Weights of a small GPT-style language model, trained from scratch on English Wikipedia.
Training: a variant of SOAP for these matrices, 4386 steps.
Each number is 128 + 24 x the weight over its row's rms, rounded and kept within 0 to 255. Layers, rows and columns count from 0. Numbers have three digits each. The size before them is the row's rms in percent of the matrix's.

# layer 5 MLP down (transposed), 512x96, rms 0.231, rows 329-401, columns 0-95
093:154138119122157108111112108117149181100137112115140151141121128138124130107126157127156077135171154163077103150112091164136080131145149156145142140137127119142087152107159118142101134157120142162136158135121095142100154166136075177108141117123146116135133072160159136147129101136115159108
097:155100172120159158131147117129081129127161085131173161145085112128119147145074111132125135123155163143110153123115149121148092143149148128144091123107091125158121147171150124145081131163133134135179096122124152116133152130141118101114127074106086135159131163115125116121129128097150152164
086:105104148135124120143121092164158111086120146136146085109102140095132100125099135107137129126135107145103128101100153117153109126156132106108108112073116137129131123155113127144100094145133133118145103153078121168105143080108136111128113076120102060105181114127137068135112107109110146134
107:164147132127111103180124127098105072080088115156110091132150103147175105097128179151149112154155154152135095135140090126140087142157135104124164117101136103147175136143115171082122119134146177119108125135131122105139123176139118132130113132123152109126112131126128104127162122144116100124
120:112138143106140129153176129126109192112127133147115111119118136140152124147187120108111128072138115152128102118136110159109136154147087125156145140108143116099146131132122173120129179101128150161120126139160107107137175118116160131128132142154050171132156143119133151101139125141185134117
095:124133124116130146123124141178108152105133154114127149105150116135153159154133129105152069115102165105149116163072132118116111129122157120134139171102141140092099101119147115098138143086108133149123139112109090110161088151122124119128162096108126127188083150151118185164143115147146157124
098:100137150115154145131103113139127133106116141154149167123086103095133101094146090182146092169159108182102150144134104101138132126121119138139142116093100143141109134127152115159142138153106120119144157133209109126124119099117123146099121063096110120124152140151125091111109112095150134129
114:145093111164130125117193134111115141112143125142166086125128068142107124124138147109095122149132144137165087162082169128104149120172122128124107066116156118114055112142131146124131139138128117140089100129133128105115118113149099132178127120137134135139090129112146147138146166149121132099
092:141115086126119103080131120119142140131123143148094118122143146138092160138148131069088163094124078141116138103139171144150153096074154076130125154135076183125118140147145113145123153177144142137162105136159144119141131142121131132133087133135131151149111146119080131127134115126110096108
109:168136130139110112157176160102149088129114169155141162117132126160129116117116112093126152110113123124140157098144093181147148113091133097144119109140114103136073141165135129105112114131158135133151149099073126121119097122127156107077162136152095170153156118092123143159110120130136095128
096:134173161143166120150170135141106106128149125142082115148123133125080146142098138165095098134137110121132160128165141170155127137126116143130163120110156094119143162161140157106111159099118123146106140166125096160106106137130135148134156117162086106138186140134107123063145139144152152121
094:119125109093089135110100156127094122129125119143111127142114142128163103146101114170124115084117125107119128107112102129128125122103134152102127137201128154159125099120140121111151128098113112102145171148143119105126120056129129102145127167141139109118107116111173168111117156131140045091
098:128169126082126128125106139129103133159118100174135105131161147122093134089132131062162105120114100130157156113185120170138165172113128140128163145141091117133129118119159158121139141136118113136083126113105169129124156132108106159111104136105149106115159110081116132108098120150133079131
103:139134127081132145107138148103116129110165113077109138107128118090151099128122106151122125095180126110123110175085114128127116092121080168132133091113135132100100110125131146110088124130137101152153128122156078106135170167122161133089148149134167129143098078157114107124130164132114122157
089:145125108135161103094133129110125124098122159124110114148130165088119103115162096098147086111120142136146097172111138157138125137150119121117156122142157119138138139110097123134162129147128129203144171140159132114089122130080082140144101141118125154122060114127162127168135102145095144094
098:103128126129151134084092135133098119124152150106115157114106124116104178110062105168099117094119129066165135089134125095137138130142125113113170121147113124118147156158123144112108106134129117118165111118109105138092161097106117085131145157159113133135130146114092104117156132179150083130
099:131137145082160134082102145161128118129104105129107127150120116111136077119132084157142146156136142086174133156156138152141121148126148112131144145099142120133135179110149087139141086142132143127150087136120139161086138147145201129126135111134125121147107129147110077184133098108143152132
105:128135136162113095164180070147115139142137159142147132133120147107151137136103142119114116115089090096152114154099125092121128119115124126112115130127125111099100156100140127120108130134114159121130143136191170131142093169100121128147160161143121167157099101177146119125141066135148111084
121:131128129185083122105123127092109146143112154158172108129146141129156097125130186101163121103112149125119140113135132161129130090089104111097141091122119098106105140125124111099143108112132123190132130100115145129141067140135126123129106129130155179163153100148133118168092121164130146095
110:108124117177135159149139152149145109097134121123145143127126131144144142112094079126142125123152140125157154138177137140126164123082109124141152100097117147169143098138106144120109166131098135108108172141126066105139120151138170099146152148150153106131158177085142128117094088110155142165
100:104122098105090108107170140189135125132087127098132135100093124138166132146100116136088105142113152143077134111085118126102121135090115108080149092148103114159123131138118123111111110141134122140093104143163140112127119178143152142132139114120133153121131149133102149089096137153169149068
102:133181106154119128089105140120070158172080140123111156127115147117117149167112076168093119083125153131127092154105113103133136129112162121086098109115162132162113121158152135171127158161142139118137124109109117122140115133110094101116139137147118113082137126140150085133163143114137108126
090:138122186149115121162131140198121125093129154078090139152104146146113125117151108078110111158145175120134112088114130118159109148135111114126128094144142104137153104120127121101155090168132126169131141103142152108124114088151136113083131128102145137152162130099138147124104130082134086119
090:127112114132129121142115103127111156132138144156134083151139141128143069124120142175134118077130110065155155113048141138129142143110131162134130168146102130175129133157104100106173098100115120122162160105108105143137143134134138115098129118124155083111146159121119137095148100138149106115
089:170143122124129126099124119140158121102117141135123143115143104108118144161161128139112140146144152119096119148072107129164112173149116151119176120089164101170103186129162141092104118096122126128129139133124158109147102203144119155138126104152125102137126172135118171148102112150153125161
091:093107128127140129144125099149120134110164145156150109130145138119139160139151157156134096145176142130111115132140130062126121127161159127145096092061167101156111131153158085154166143132158153144120129144113152123110126135128109144098161142108151116131181119131098103170133085120112151166
094:094134097139129149102092154106118127161121099147115165129131135126120100136178102142144136148113142122107128112157162112145125115159089103137151163119182115152109142067125163105076129129108139141125109149141147100099132137074162133150112193112124133135102140136154154152114158162118099118
100:152149149140173138147118138148077161118135111172063125147125139119143102126174167134145146130158123121106133109153129104142119112141100108097137133120157149124111116153129149109146103137081153129137159095102111096095120124131122070113129121101169135083128121121072099115163110147099116157
107:135151099163140122121172108178129155071082126101150123149156103107122103137073130146127106111108156100107155168106124113170106163138147132151132140143108136088105164111143163122109124117121108103177119154103137121126121136126159082122123120099170134142139117095109168087127120134113135142
108:140111162129120122122169144123112096117135117182138139105169132113132110104125129179123103113135149147097120137132137145114144118132144168145107138163112140193140155152142162136138104190128100124137105114103125109139189108084090159139125148121140093182128129085136133108152123094108107108
103:133144162098122146133125153120147104119109111135133156098103117080115120136081109106129108110161115160094158136108135107126125167097123139130118126131100132098135162156100143120133170157131101145148139194143120127092082128144139116142113126136154114095127138111112127090108179079171186149
098:122120137139154146147144116151147135130165145126103154115146170134173121134167121097123105182108152121141179111139103133139139156143123139144114106097135161103116061184136120110130118128114185132142107135147109108126147126111120129192142075105114123133173137149159163121112110143134161137
118:151118126115188102126120115135109131177150099107116130125082158170086121097125109121183128160146089117165114142136114170130106114101128147140140147157099121101126144114132124118097102116148139084098092117148113179139110156096099131130135127107143125136136144167126133146102151132160175167
085:159138126143090148111126116134151117121159134107137107097146156130088118120165140140101145137116153117151142132130163130135094128157108131187143108086128110119130111121107131133098135104133159164135131127098147112174152123180126103122105116143112173161160109101152102111104100101116036126
114:154077115123130094129148154166124117113129144092132094152142178152138091152125128119121111133125190133108087182113111136173167109136107125091091121130156135184121116116091154115142121152155143119108132142125149125101138119118115117074133113102115136121148131102136100093155091148142157109
114:099161118105111104050109113102144147133101096123119153123094119138103135096181112105093122083173106076153141125142128130128141108127112133149151183158122153140125119116109131170124134132115164126116107095124159159101138108137177139090113114114113126131111137117120135160144100134130159164
109:110118100092085157125162191156169077142100131142122138142147158146153133151185126094137115141095105127165141125160148127128154119093127155114139137129109080131142111119123116124124156114095165144143156115075140091147111135140170142122121137128165134102136128105115103164113092146117114149
102:159180145181149138161141126177141130145169129117144108124163130084157120173105156089097106126162132141117110116114147120106131093145103156125146164140156138144143128146157127143133125139134108099153144129105138111091147128198121165104183139127130172113107131104119112132100116110137108108
091:150128133139162121151123137145139097153157117181142130142119122157138158118131107118147159136107144092112155141110101101149141088097124145062165107182044117146117150086146126154132169134122136143104132122106133118147104116148110128094157168138115162136152140151116106137154106113118141156
098:113118132116113150131122095100117114102120165150113161148127123091106121166145119118134105110105135141123115122105145062111127166120135112195150120158128150116100104100127168151124126126160117141137074113057145145111090125084154117141119124093093133120134097101115130103094103160142152144
077:122158121162122142128122123101117100130154136096140104125130101128114142180135123082080111122161087134147162143130164121110147090127123166153145135099141106102110107091131149111134185084095129137101143120099102149123135142131161133127130175107096175121162132089146116143140080170119131138
093:153156162091103142163094156110158152169124169133168137147170103122122120172119119148127121103137140176086101145128128140147132132114118119127075131120107148127119114101143090102144141118112116190146128097128127121098154133149113164112108128123150124132133089146152103081108127099081109098
107:150177137109184125091147125125164151129083087149095154151124147142172120151120124138151120140129173057075149134146100143133135089128074149112134118137131152156099138160137101109147124149108135138148130133105141114081114121119140082103124129130139117121125125118119130151156143168143124094
088:099141118141126163100135175126103123141069138134144121098143094181133145115113137098059134123094151099106102117183159160135113168094150164135132188129135103154107100143118153092131137152134127126133130097094099138139153145116159127105131119129144118123101119133096117119151166115135130146
102:098139131077136162098143071115144117110134130102113156120140092149126124129154135141142156112094120107102108074144111148094116137114112127142137135118108162095111106132159158132128116119127110109129066152118125110131154131147088119102197086151143152176118128097138155159159092128146110142
108:132135098127119140131123121088075112131149075110111113158134118165139098101158136188136137131159137129117160183134133180151112187154108109071106094091145126103129131093111113090131100122123128124135138153146152173146138108164137146139126143152145117123110144142118133158134129128149088131
093:171173142171151158125093163161105113107145113142126115141094152127113102119132106106112059111117124121119146165151114166152148140155114133113161137138084139175130152148122136112154115115158136079122104129169134160101117143147115124104119110117128106111181123121144127127150151157166174131
130:122154149139098153075077100096116143126122102141168143139105143147120126134090177106146129143137127094140123101109125150094109124104124134165135136092144153158131154157142115145117096145152129155097123115110153161135149081155150143086123080144106124081170131175132119118104104113132095110
131:123133094120174108154125120160131153112148091139156175135125134112144162167172173129119144127120142114115153142131133075099079106167128150183099137129123138110153119119142081150145113123123161159077129126150138111111132126117111111083142126183131143083127123159113112150119146107138127153
114:080141140137131113101112144071125172169130144127138144101134105143089129158067166130176104098111143132165132111079141132102128105129128185115124127141110129126145101133152137100120167096151102123161150141144099140132101107113155159164151147149133111123118156107151127109112178129138112139
089:096154138149164118119122112085145129139123086152146127129133093130140130126101137121168155133154145121128120112143103163100167112084135159105125101143152107107118142104140101155124160159106088159082179120093113174098092123139156175161133138148120127154118081140133113158107141128117170111
081:128148126116203117176146094121120118099175100142149112117127106143148151123076165149146159088111135111094128144123126139174132103105146165147095114123125120155118151126146106112112109117117110135084170120142105114125147169127163136142106124181124137117163099128163155127128108113110084130
115:138116065124083124118110111084152140151146157121136178119152133108123113112136112121112174137117112154113134098127166071123122129142138127090135156087153123128140123149100127156168120130158094143141159115139142104118188149114181118156099155113124111098162123116129162097150130165126137108
102:112132160107160097168160133146156094104130133105088148115115131150087156106093139093097130110126136131095174136138113118103150145088141144182152099096145170086148126158125139126169174104117093139114144159118140120113108157136109138147155117140126142142101078118123151115159108126092125130
097:167154096141120154106146135167137110127139176097132113150151125100128144109150120144098122169140168095070133093100127154136098129145115098137111112090147161145091144159120081137126106099115141144160151151137137150101104152123150146084107078145163137142137162098102113118128127116108129091
117:083122133128100093097160115165153091112131123168147129167077118132180142081151124138134134143131109142176125154172117127161100148078136128121177079136132147092103140104132130137128119124143129144110120158141141137093100121155149137136101144111090109119138148164131141105121084132119138160
096:157146144166175139109103172141144095095150100109168140141157141134117083091084117130163132141110152086164126115136147138146132134085126091087146134122200151126109130096118120121110128133143117115121125156136165136144099133124117173121145135145091134120143110102139117097109113095134180120
098:101112116108112129093104104167141109117112135110114133107074068142100131128142148097117135133068118128175128119123119121141106132103154115095121116124063115126147119118118165109077114079138123107105112087142151111100152130132105134120094096129156131145118130093156124118164116104107174100
085:157115099136117111046116116143153153164111127108146129119143086165123134166124163095092139114142128134095144122081107112075166145110105099119133163106098109127118134125144134171149158146129148151136111160157165127184168150099156124137118151111145131134138105127154143118145141133145138150
090:141131169136096150140102088107140180129095136129134110090175110128073139119145169161072132169114142136178106138131169109162094133132112139152094101100124142131155133171113110135146111114099108131117168076103115124137113103128131129132123148117116159135143160131103125118153112127122094107
095:137123142097128133113142123118104173120146166103155155099096104126071124156140120122142136143162164096145137144080149073139147092141120132161117113102116137106096117131154088151083173129116119115199133084100152086120147125116112132151126124150124157136116153151101128137103131111113113143
116:156129111067108158108150110142108127145107140108124088098117145141114086165144135129087128147092159102109149095101152130114128124109120129104158113108135168117133146158137152120150113121132118178111129125146153114129176187162131112103129129145126138146174102178147113139112167110162083115
087:150126125148155154117139139136136092125157142120121159119126116154150089103104145167083182109092143130132121158091081135136134087084127106159105141152081128090126094152118120119121106129169078096096149129153134098103148094132167134131147118177082148141138113130148103136127126111135130130
097:128115068149144158132120148157110124104132133140173097154114135120107159108137140089129125125093120174112153126123131176133116115105157111166085158139114120104144138112140182152133119157123110139147097128103162089121136150112111159171126082171133135110093134158156174086126133142135121111
096:122124154120132175148116127145171181125114071162136131099105123137165107163126142136111101157135164134113132113156078157123128115161111141138149103140106155106086103146127111120119148072159140137162116147129099065139119159119138104126133165115141168115125117100129174109166124122111132123
121:101124109146143132114119086125186113121162133134108147128118111105153113116185086132133112120147189124135133127134147140103130141113115130167155119128158149140170123099142128192172159137116157141103137154160091165097115147129160156097102117109133163123132101145129107157143088110137167138
095:140110123128083179142169169135163123125082171168189135129129145085119148102131122106129149152107130150129115096122118152087099122149133150148130141169125096142154167111103111128121116162137085120151116130149138091144136131093138167107126090146064109135131154114113125135110139122138128147
091:110134135119108152152111145100156123116110134085117116158108141144126128107069132146134104138135129143150134102113152145116155108121146146139145152104135113164140168194089083127144181100106099175130147137110095122156110129141152083122132137142105148169129158077123144099136156097101141094
096:113150133149144093153159166160123093145135100135141126105109125126115109123136130144147124150146110128148112120093161174140135098146110118120163105115128141131133089121142166159095103138130108123150146132109159119086138143153067185123117149106169116095143133115146104135168086180124067127
109:122128150128126129104130130152117078161103127116076136124085130138129129132103157087109097141085165101085156111107127128179084127126131121122127108125139164118106147149104163117146111120093131122130167148126148126152114110099154121164102121129119132097148134126190150143126150118127066184
112:081135123146131189093158120182165076112142105146132129145118136100106125160119162133133086124116121107133167138134139117104150149129115116130120122113114146143103141123122119138160136155114155108107081135153128112170175115151158105074104123157115145121105176126099119118191143109141129130
088:142116092138114090166122161160084122157173174162154100111134106155148166155102143140129127105107139129111116120150137127126117149132161152139138109151108129141143171151141123136149095116138126122131134118172142167111157111162078142120144167110103073136132112126180109149085144164157121124
101:127125086175146220103112122132126135078166115160113122124151150098091110092122097114187106079147117130139122134152060106137130107155143173132099135141119114153103129137137132125126105161150154091122129108117120116101151120124145123110137135108136117149127138143134100130128125154117138160
# layer 5 MLP up, 512x96, rms 0.229, rows 330-401, columns 0-95
107:135124105116118104128104131137141098132143180159114108096172165166119113136157119103144157134113108131147106116117118131129170125112109130117118095149143170136117097066114159101172123121113131112123155170084102126134102083143115156148110162160144104094118125157090152171087128130129096125
095:118151099102144093145120152142126153111092135145113120151180136139137126116154109139127145144086173103141124148162098165136116095080103151086128125143141110117133103095114171124149157079113089135122180099116115124116111121103160129152132160146140185093123132095125137149157130122143164102
109:149099147118181197136110131171156101153103143101125142109127117132126150117102101128155138112079143078153164152144138096151114125142136128102119112104130091140148081136137116155166162114135109168087111091151140137125098125124115116140118078121151140150130113127120104104106109139149081146
101:114139165122142125136137104152090129113117136104145199156149108169171120113118093165112129098111094119093152163094131148133142140124116114107133107135134116132132143188131122140138075088130108162118096143114079158132096143142085167164119118134142098108126152125099110113123156121157144108
098:097139118120153104114135116118177106134160134113113115132123136151141093113131128125101120165103141079109117128148098162139086160153102168101125143128146159148114148094138161127143158091170136130092126157142187119079112097116134126149191137124147082144143162133124090139156139115115136121
095:101146165158106138161151096126119125119109119151144091106127080110153140144139110123140140172137120165094096111119168102144146137144081129151142144121101136142092091146147133117130167128180128073080140125146143113128138143116093111133132104114129108101147146146189119115128100169096112159
103:122134142173143142119110106129133124130124133111135115150131114112154179094124127133145158103149144123110111129139126145169057114073100138131118149137148105147130162168120069097111115148144138131130100109150105155149089100085143106173101134102137138127134152147131073125079107109104123164
089:099125131180148135159153120132123151084120144124143152108137124071142128144146131162088156084130138134131109123125108145156141100141146096167168135133084137076116129110074115112173136142134167111098141109140113129146082131100103156139111101123102109118108171156123158132111097140105152107
104:092142133162149126108157146126132134133113105149136096137120121116077133137119113128126080081140159185132133162103126152166132184172134113099126153107137127125099103147143074137127130161106160119150141120136109153127099097108136151093101114138076161130142141105104169148142129179139131133
107:114112142093174162134100101135116133112120149137155136120137113118161113115111090168105150137131121164155158084138094075122132133148111070100087134117160126122139139151171132103123122096143108123134110167082112113111138143153122092125140099132154155089111124126157165149103188116118130121
093:147126153133123091081144125156112146157129156126132111119104131142078123075111093116128189125119132132128093160104134117099153115162119134120141144159132137135182140130115128131135135124130114132077109137124089091125151136068147142137138125089120147132102170130126146076119189129129172130
097:081088134136134141136134140142141118128136130176182154126137163123132074094114101168127126117133121098163138155161140151150157166148162154144110181121121118099153118141078123111130125116106168101115123107131149136123094130178149127105086101098123095135159138142139126109107114141162143093
097:150094149125146126097120104181115157121064094107125081117136100096094145128091159154127153124143140119087138136194086104153117140104146101110137098138121131142140121137098139136132154105129113139128114162093115130088139141176139121136146163143109167120169147105090156133130146137118122141
093:134087120115105131122100129149137168116163156154185122125079145113151106103150106143154152107101120169109136125132147159118100123152130103128104116129169093136127075109146161100082088108168154110132095116170108123159156172106137115168138124166117157132110117131136100137117123126115152128
092:148105108121125115118118133122171140131091119163172130139144139131148100121160134146184148132079095151144106194158137137118065094130143144137108122121149097148129110112138102124169139117111146133119139102148136159159107139163112162121109161114133102126129139168149166134107146087108076128
094:114124084106161123081135168134116130097154157130147150123170127112145128121123081140141092168132149129133072143145133125133166135139096152142151157149057121125129116129129151096132157130106138143131168190103127149141119115145132121160124095095103156122180156117093131136126151145116124105
094:094129119120160131155092118131109053135121102148100104114100154094117106114103111162127138116116198168103148154151110136124114153130142149141133127141135114114105150152078108105142137097144127099139064103087152140122142098150098100129105118149137129120142168114121123110124154143165107112
101:129144130160157105146131141104110097098142147110116179139156100125139119131110138151074155188126098128131139126148137152172071155140155129138076132097137098141141091115166123140150141127086149112147094146103123124118102116127128128178144079127124107132133128147099096099126119123079145109
103:129141144127119095130129061068153137149138114125135112113149137094151151082135103106155116129118157125054124166146137119135109125119141138129120131103100142205170132106114121130146117118118141117105137124128111138139087204132131096141128123139110152099119144139168164129147128152130142143
091:128120121126118106090144127134114127180135182167100123157128172122132138113166171131123103155112113090113121140100121150149094136156118150133113183116126144107135122102162146097112118094115134136120129147132119154162108057132096109152170102114127098124114177152151104162142149129128157152
090:118076145095113108180133127152095114118126109152129120072101116127140166115148108133134108151140164134119149133130178123122083156084114157170109139144098146123085094176113164150150125109134103150120110128100106137142114117141121147136094105114145104109126080165098108147103140148165127129
080:118147135095109119115102132133138163107101122143166078157164085133101108160096101126136112152112144124135116144084107105152151107089095123138128088114147153141064126125129118103117177117140159119147119157090105152114113146108083124135114098149176096135124155125126111149168156115103144133
094:150148117122130105135154101136136198146117133142134112111139138118093126139139147123123163097110091140106163100096125162121115130093116100120120138101097140157131166088125114139166121122090094127176108116137090121163128144165098178121142131103142106118111145128184126154100131125079175135
102:127138174140152110141122099093119133115116147112139102168082154100112158123085169100124130132094110126115123122134113109155128163120127097093150133160148166148123107141107113124061150182139120150129154128140144133136124085103146142155100147137178125100163098123099102163135094096136114123
087:121103162139121150115140157098092089132118143126141093082142154159152092127134116188079119119126123154127112127119100130119115122122147132093092143132119121141150088141117107122168140185124140120121108118089123180088116181119156145131133119175137151112102102114111131153125122187104143122
108:119126136126102113111058153148094165131147128148169100136134144136134094111142116110114119123162094178095100092124159125132119143126135114137135137129092119125125139097145126106144136176119165108155158194127127108124090132163130133125141134119044146135135126161122167101159129141130131104
095:154155133126137164153122093090188171138108126154110119137135139061127098167146140145142111102130204104098128136113139141156100116117114146150128125145108127130098145055105122122130100138070097116123158132114101112134091139121112123163145122125126124111100140145148128123117116118156144144
097:138153104143134132121139123136124085160141165148117110094186101124171134126099124145131142096130125151130096101135137154146122103137171104148144096058116138174159104105127124109114152138056115148100143147150113148138129109104095149132091122085122138122172146132143116158095129117152139138
098:136095149171122109063132135112157111164113126160136151103105095127124132124087105107129162134149144103131106088092128128128141137127148146179153112162142163126155156118120105115088146116133122103143126130121081146111190174113124148142138110172113115132127172122109077113100106145125144133
114:139151176147156167127143133130134138137120134150145105142093111135166094117120095136120080124121125131116165121132117158108103122150158136122127132090107129140079142130127097173128098116114128076123112110090155146162120158121182139149069092122063119113156115138115144131136130136176146148
095:105120152165136101130134125146122105155097159151143130101108125143126092126132157104176105102136149103147157124076169107138127123120134143150135150100163154171110170087123135128097104139132113103099125137142109137124103072130161116095126107101131102121079145072156119158144116107094153106
117:196156092139154094128096113148125127171155152151146158101141076110070138138120118178140161107109161149101102127113122124114123110104141146153170116101173143117091133105153135162105096100129112113131158138094136114120107112102156116156121084147117122145149131146113114126161136129135126143
099:154117179116136111088092124151095134157043142136138132157134154098135123136139120134115107160119137146106110148122109132113173126147116120143115087160118145153120115162144140104140124130096124108107143109149093135091114135116143110178146131098177077117158119170144138144108111168137126094
118:097114148149124132106132167158106117167142129143103114108081113135106115091124117135140148143104127141106123152129143156125130128113114114159116159131173137186137157134149089139101137108104157152067104167128123109106103094118145133120115103128109081109135176168162087146108101086128152154
109:137100182164157109095118127116115124174089071159114099164159123149087115118155146119118139110128118116113111128144109161153133144122090126120121158132137108173079127157161117137166135121122142126163118104095126121155130097130135116087111142094155131149127181173135105163137126103150131148
096:091115190147124153101092117099148150139165118128151125141119058127135109162123166135127160132096168119131084142085136150150125118168090118146085108154151130154155131111133142148170147153143097126156151128130132149131137128145122141141132118090112120153152099126090111096105168132144094139
103:193129150138143120101138130119141133116142116148082167174136122120102132128113089085125152161145102098112085115136122158162136149135137124141143103143149091105092133136113175118123128149108128150142153173130115122181128173125122107129128122083143108126133137180147117151090077167135139125
099:120113110119172143116146132111129142113110136108133175145120165103112114089169129128142143119145134157121075109135151191116168160110115114149161124157133153103120127154103108087174083127131141135087119130162147152178125081139161175100151110157145111141145148115124105152118133150124131144
092:138059136135091139079151144062126129128127126039151133164112107144087109108146141138108151147090150124126118124147126133142123163143136140106110121119122099111125104147165152135160108112153135125176153112131109138127125096119140133098113137116107137149136134124102149157102173136119172107
089:133128125153121100149123098130132115145083170131115117109156140117146104185125151150148164175086148109128090128142137126122130160135107089073115125142151109150091134136131177107116099160137081115133160147137119157157127131107135174142133113152095145155083122101109114124074138147149111129
095:154115174142130130133112076109134131133112104147153102137106129122138155108140087115180133158172076144101094086143090123119130136140182112135123107121144136138086159165113138145089146151167161131123092129187143149125142113118139145137108108100116102153132122151138106116109146151131086152
107:134101160152137125125141157155165101112150098094110142116136161119129161147108132168124120132093155112105095118163156171122148124140153163142137158148122134109066099114148111094126130073137110125151117134129132132103131107123090167110160120115118141128095082108112189148108145093143165115
102:142124118131179123138141163158133082067110107157114178134153122081115156126147117148133121101093168169122126128115102135099101112131130138145158145131087097103146127149141111165144142111119165167099130160122103118071103128119147142152125121135151151132117136156114160164122079125135122100
113:146149142138133138104141113137145127121137130120132162108100107115175148118075175125116129202082118142124118096125118162091138158158118158120157143133137113133117136092108112097166114121119136119181176130158155163136127145139146100142164108100146091097159104103142128145168119112126111159
101:146123140110141122129127151124142069123142089119143116135130101141130129179108134133140134138124151147155108115101182149130123106167152172111171185077122126146135146142092112163136135108107119156103214114097129159139145157133116133131124099116117098153162142118123111118154105160120102140
099:125142106091159094118123145152157128146151153135142117113132107119113119171130139143136149156110091118131087104168075127128104139110165150163200141103104160143123095133171093127098156066143139133168137134114107147124127123130121122128120144133104180113096142120146144101129132146085159142
115:098130121164090139143139071134171132123132138135139160139090168082181142174099140109175114130159096131136106096086143162077146140130139139151160151129120131146124089138094131141115119147158163150122155137138133158122078126119149171117105106117150101128162117153123119127120116132124111131
104:155138143145155115134179124113126101132093068138121106117144106145126126130106098083107184108143119149126138133119128149201121129178112089148162114077115112143144161158148098142118157116111154101094120103104110114162120177124108124153129127120151106148148125134117139133115166119106123154
106:114116138167143130092127105144176145107116093124164131134111111109124133133119123136088154127130177145133151080077154155106158145148123157100119132118118129142116111147113141114115122128161057167145113120128089106165142128126152145171153125141100133119139108165056146125097133159137126100
104:162096132121107136136160101153116116183102110109124156138122129165096147107128102089124131126117097124131080119143157093109138114136128072099114156167140114157133150100146135140159108134119152147114098129149104084155143130059124086113107144107146093097141148106129129167137144161158140143
095:126118126110164142119108120094141109103097152133102114175116183121155165082127077124062141165138120118130143100127116128125148142160143093124129128119157147144150126106123147172134159115121109102178125166093117123153114113132088104100134128184152123159101120116115089138114152142133107125
105:136089162110177125113123146163090135167107137153141145150112108115105133117097133166086124187157076153142130129123167146144091149160134135117089112103110122099122132161123119156097123133110125110139129141134112111206118123112126088157129114117143096152127151121134108113084129130148092132
108:120114140186149138149119113132121151093175116174146157123145084094101145124143101123116180119150123142120155148092093128136104148166108134149098129097163155113141179143078146146098132152162142119108125144105088101179125128155117125131130117123146139093137135125101136159132132128088094123
095:076145172145115107168100153135143144139092113150161131123082123130097156112105190093107107132132143157139157097111163132117157139168141122112110121137092130108151157116090080147102112125108079116087146124162119174130142130147122134090105114113123129110132131093115097120137122133135160124
106:125117164090165140094115112089108114106128111117144138152133113130110176120085141145111136123126161132052137092151158152131134105148114110107117173135117143095144131139160151084139119121147127139110113091136100129118110134141172082129117119139166135120103135126119101129086160160111066152
093:203144163131150131128114125074178100137150127097127147190104121095099106120147118126126159105116140157163131079137143129111105131146128179113150148117141160126144128116125115104082154141118097117136126076138129125104137090121076116111128107106152149101120109106152125133135122130133152152
095:156139166157169130109164122119131119134170151118135148095100140128124095108103135147122135144131128084119100134105115103134134127180141075152126082094189084136114114161159129133127108150102116126102135139132145154108143104150111096104166128115088114103132151125078142110100085130103131155
096:121119149109126134159144120121131153110185171128102163099131176110105111094099123143150154147095107122119123123157160123124096106141162158155194089151133094144158116135136130127119124140113147120161149116122123137092107125173084077102129097144110131105103130087135137101098103143097147129
096:119078136144106097094121122162122105121135137116174125129128138120151160105119070120172114077109151126143093124128134129111124080159130127147112115148195108175140107174105157117126117087157138123125148106088135165121138116132137109115151130117152113123115070142163162125123129122115134098
093:098081066105100118170110124140164087160132103091165122142120130127128121113098128114124102130111160177097133106137130137118071131138125118147144151153116129167102165121172133129148142105144153191114139165131173142114145114168108111139131187126117135144114129141139106121134132116133136114
098:117084101141147127123139123159127074137114127161148158081135137153127107138174158134129125121155114116100148147113149105119110154104127148114123147111106116151121096147159109096179092094122147118140146156116103181167136136158128130148096110105104162089113159165106093117111136114150182126
093:112166135111128155110183128141153131147156131159125119137137082106115150161088113138119116111108111151142117092131161129123116106115129132135117129133105063145146117160178133073129116090080141132119115156148170134142097127124117135152144122090102095100144129092173142137169102121164160125
088:136099090145148112133153124145131128144096040116132106157144093121121122128132144073174135162145125145084119076144101110123099143131115084141118104127152102094142141187116148115134129147117147120110067138116117127126099142089128126152113097163120129158119121125138124152121160135152142125
099:142110161149134112169107150081158083119116111170161118079105148103137110133139145121133158131150157113118139164156170133123092075139148173132117115103127153148069090140132117134170123155138131109119114145102173116123150126097099141093124118158116149130140155114101147099130097147132139143
108:128097114135134082138139158140111113123114119122106160131104117131119115118084131137131147112171144147148140122141070118171095106131121071177119103122162177096127146117121127094125125152143154141130166132095119123133128136089068150097112096101116120138148172125099107169114125151084149116
107:159143124115149116136102118130121111098115109110076075123128136140120150106116121178092121090106111121164136105127090107139141099130143141145106131117197162154120125099165141111108137115120100149140137132108103168116095146142089107152098106118171159107134149162163094145152108177137132145
104:166134165126109117134129129108118044169129132173141160092136124128149140127133128135176155128127134116160101140111118134110078155090158153150121128102104155138175148127168136115127142129124141087107092128146134148135129148157108120113127113118119105114092117138155092149102117149162082174
100:160116113141176096139122123112141137146141187138161123165116116134105146127145124118120144102119117143154115114166115115122124162132087102118116123088170118177128128154129116102182115121123141180148131154111109132101092135111154072132072148081124143088128150103136097142118123086138127144
116:151078165123176102123085131134139116136095114117115125163100117128108116151113149166119100140130153117125128123137136107106097095170180144101149095100128142141129087078118150095082139122183110166125116158138140134141142167152110101135146117152133081115130120145171136133130114120082137129
110:142088102149145163115169141127113120152110121190127186129104155114187103181132159138146116128105155127116101161115174115125142137134122187153108112109100109130090109102168089137144159129124113126140114120101144140120119136131149120096111126113127121116141115155108121128099097125158138076
085:124107104104113128097167115127086189102125131145111153111182086126112146122150117112158138106158164123145150148137106127117101120124123112122146113137119121129111149091088122146130139093119080104117132079093137120101107122115132168121132110127139129178125124132123167116158140203153141172
095:124124103159104109117143061132114120116116105113165107124130129123139123115095106197106124091112117086129158136141065120160089136128144099092142131100152117164111104165131100116151133135146131113109146154111146124113112107125174144166134132128151142124138112134121094065128157143165147157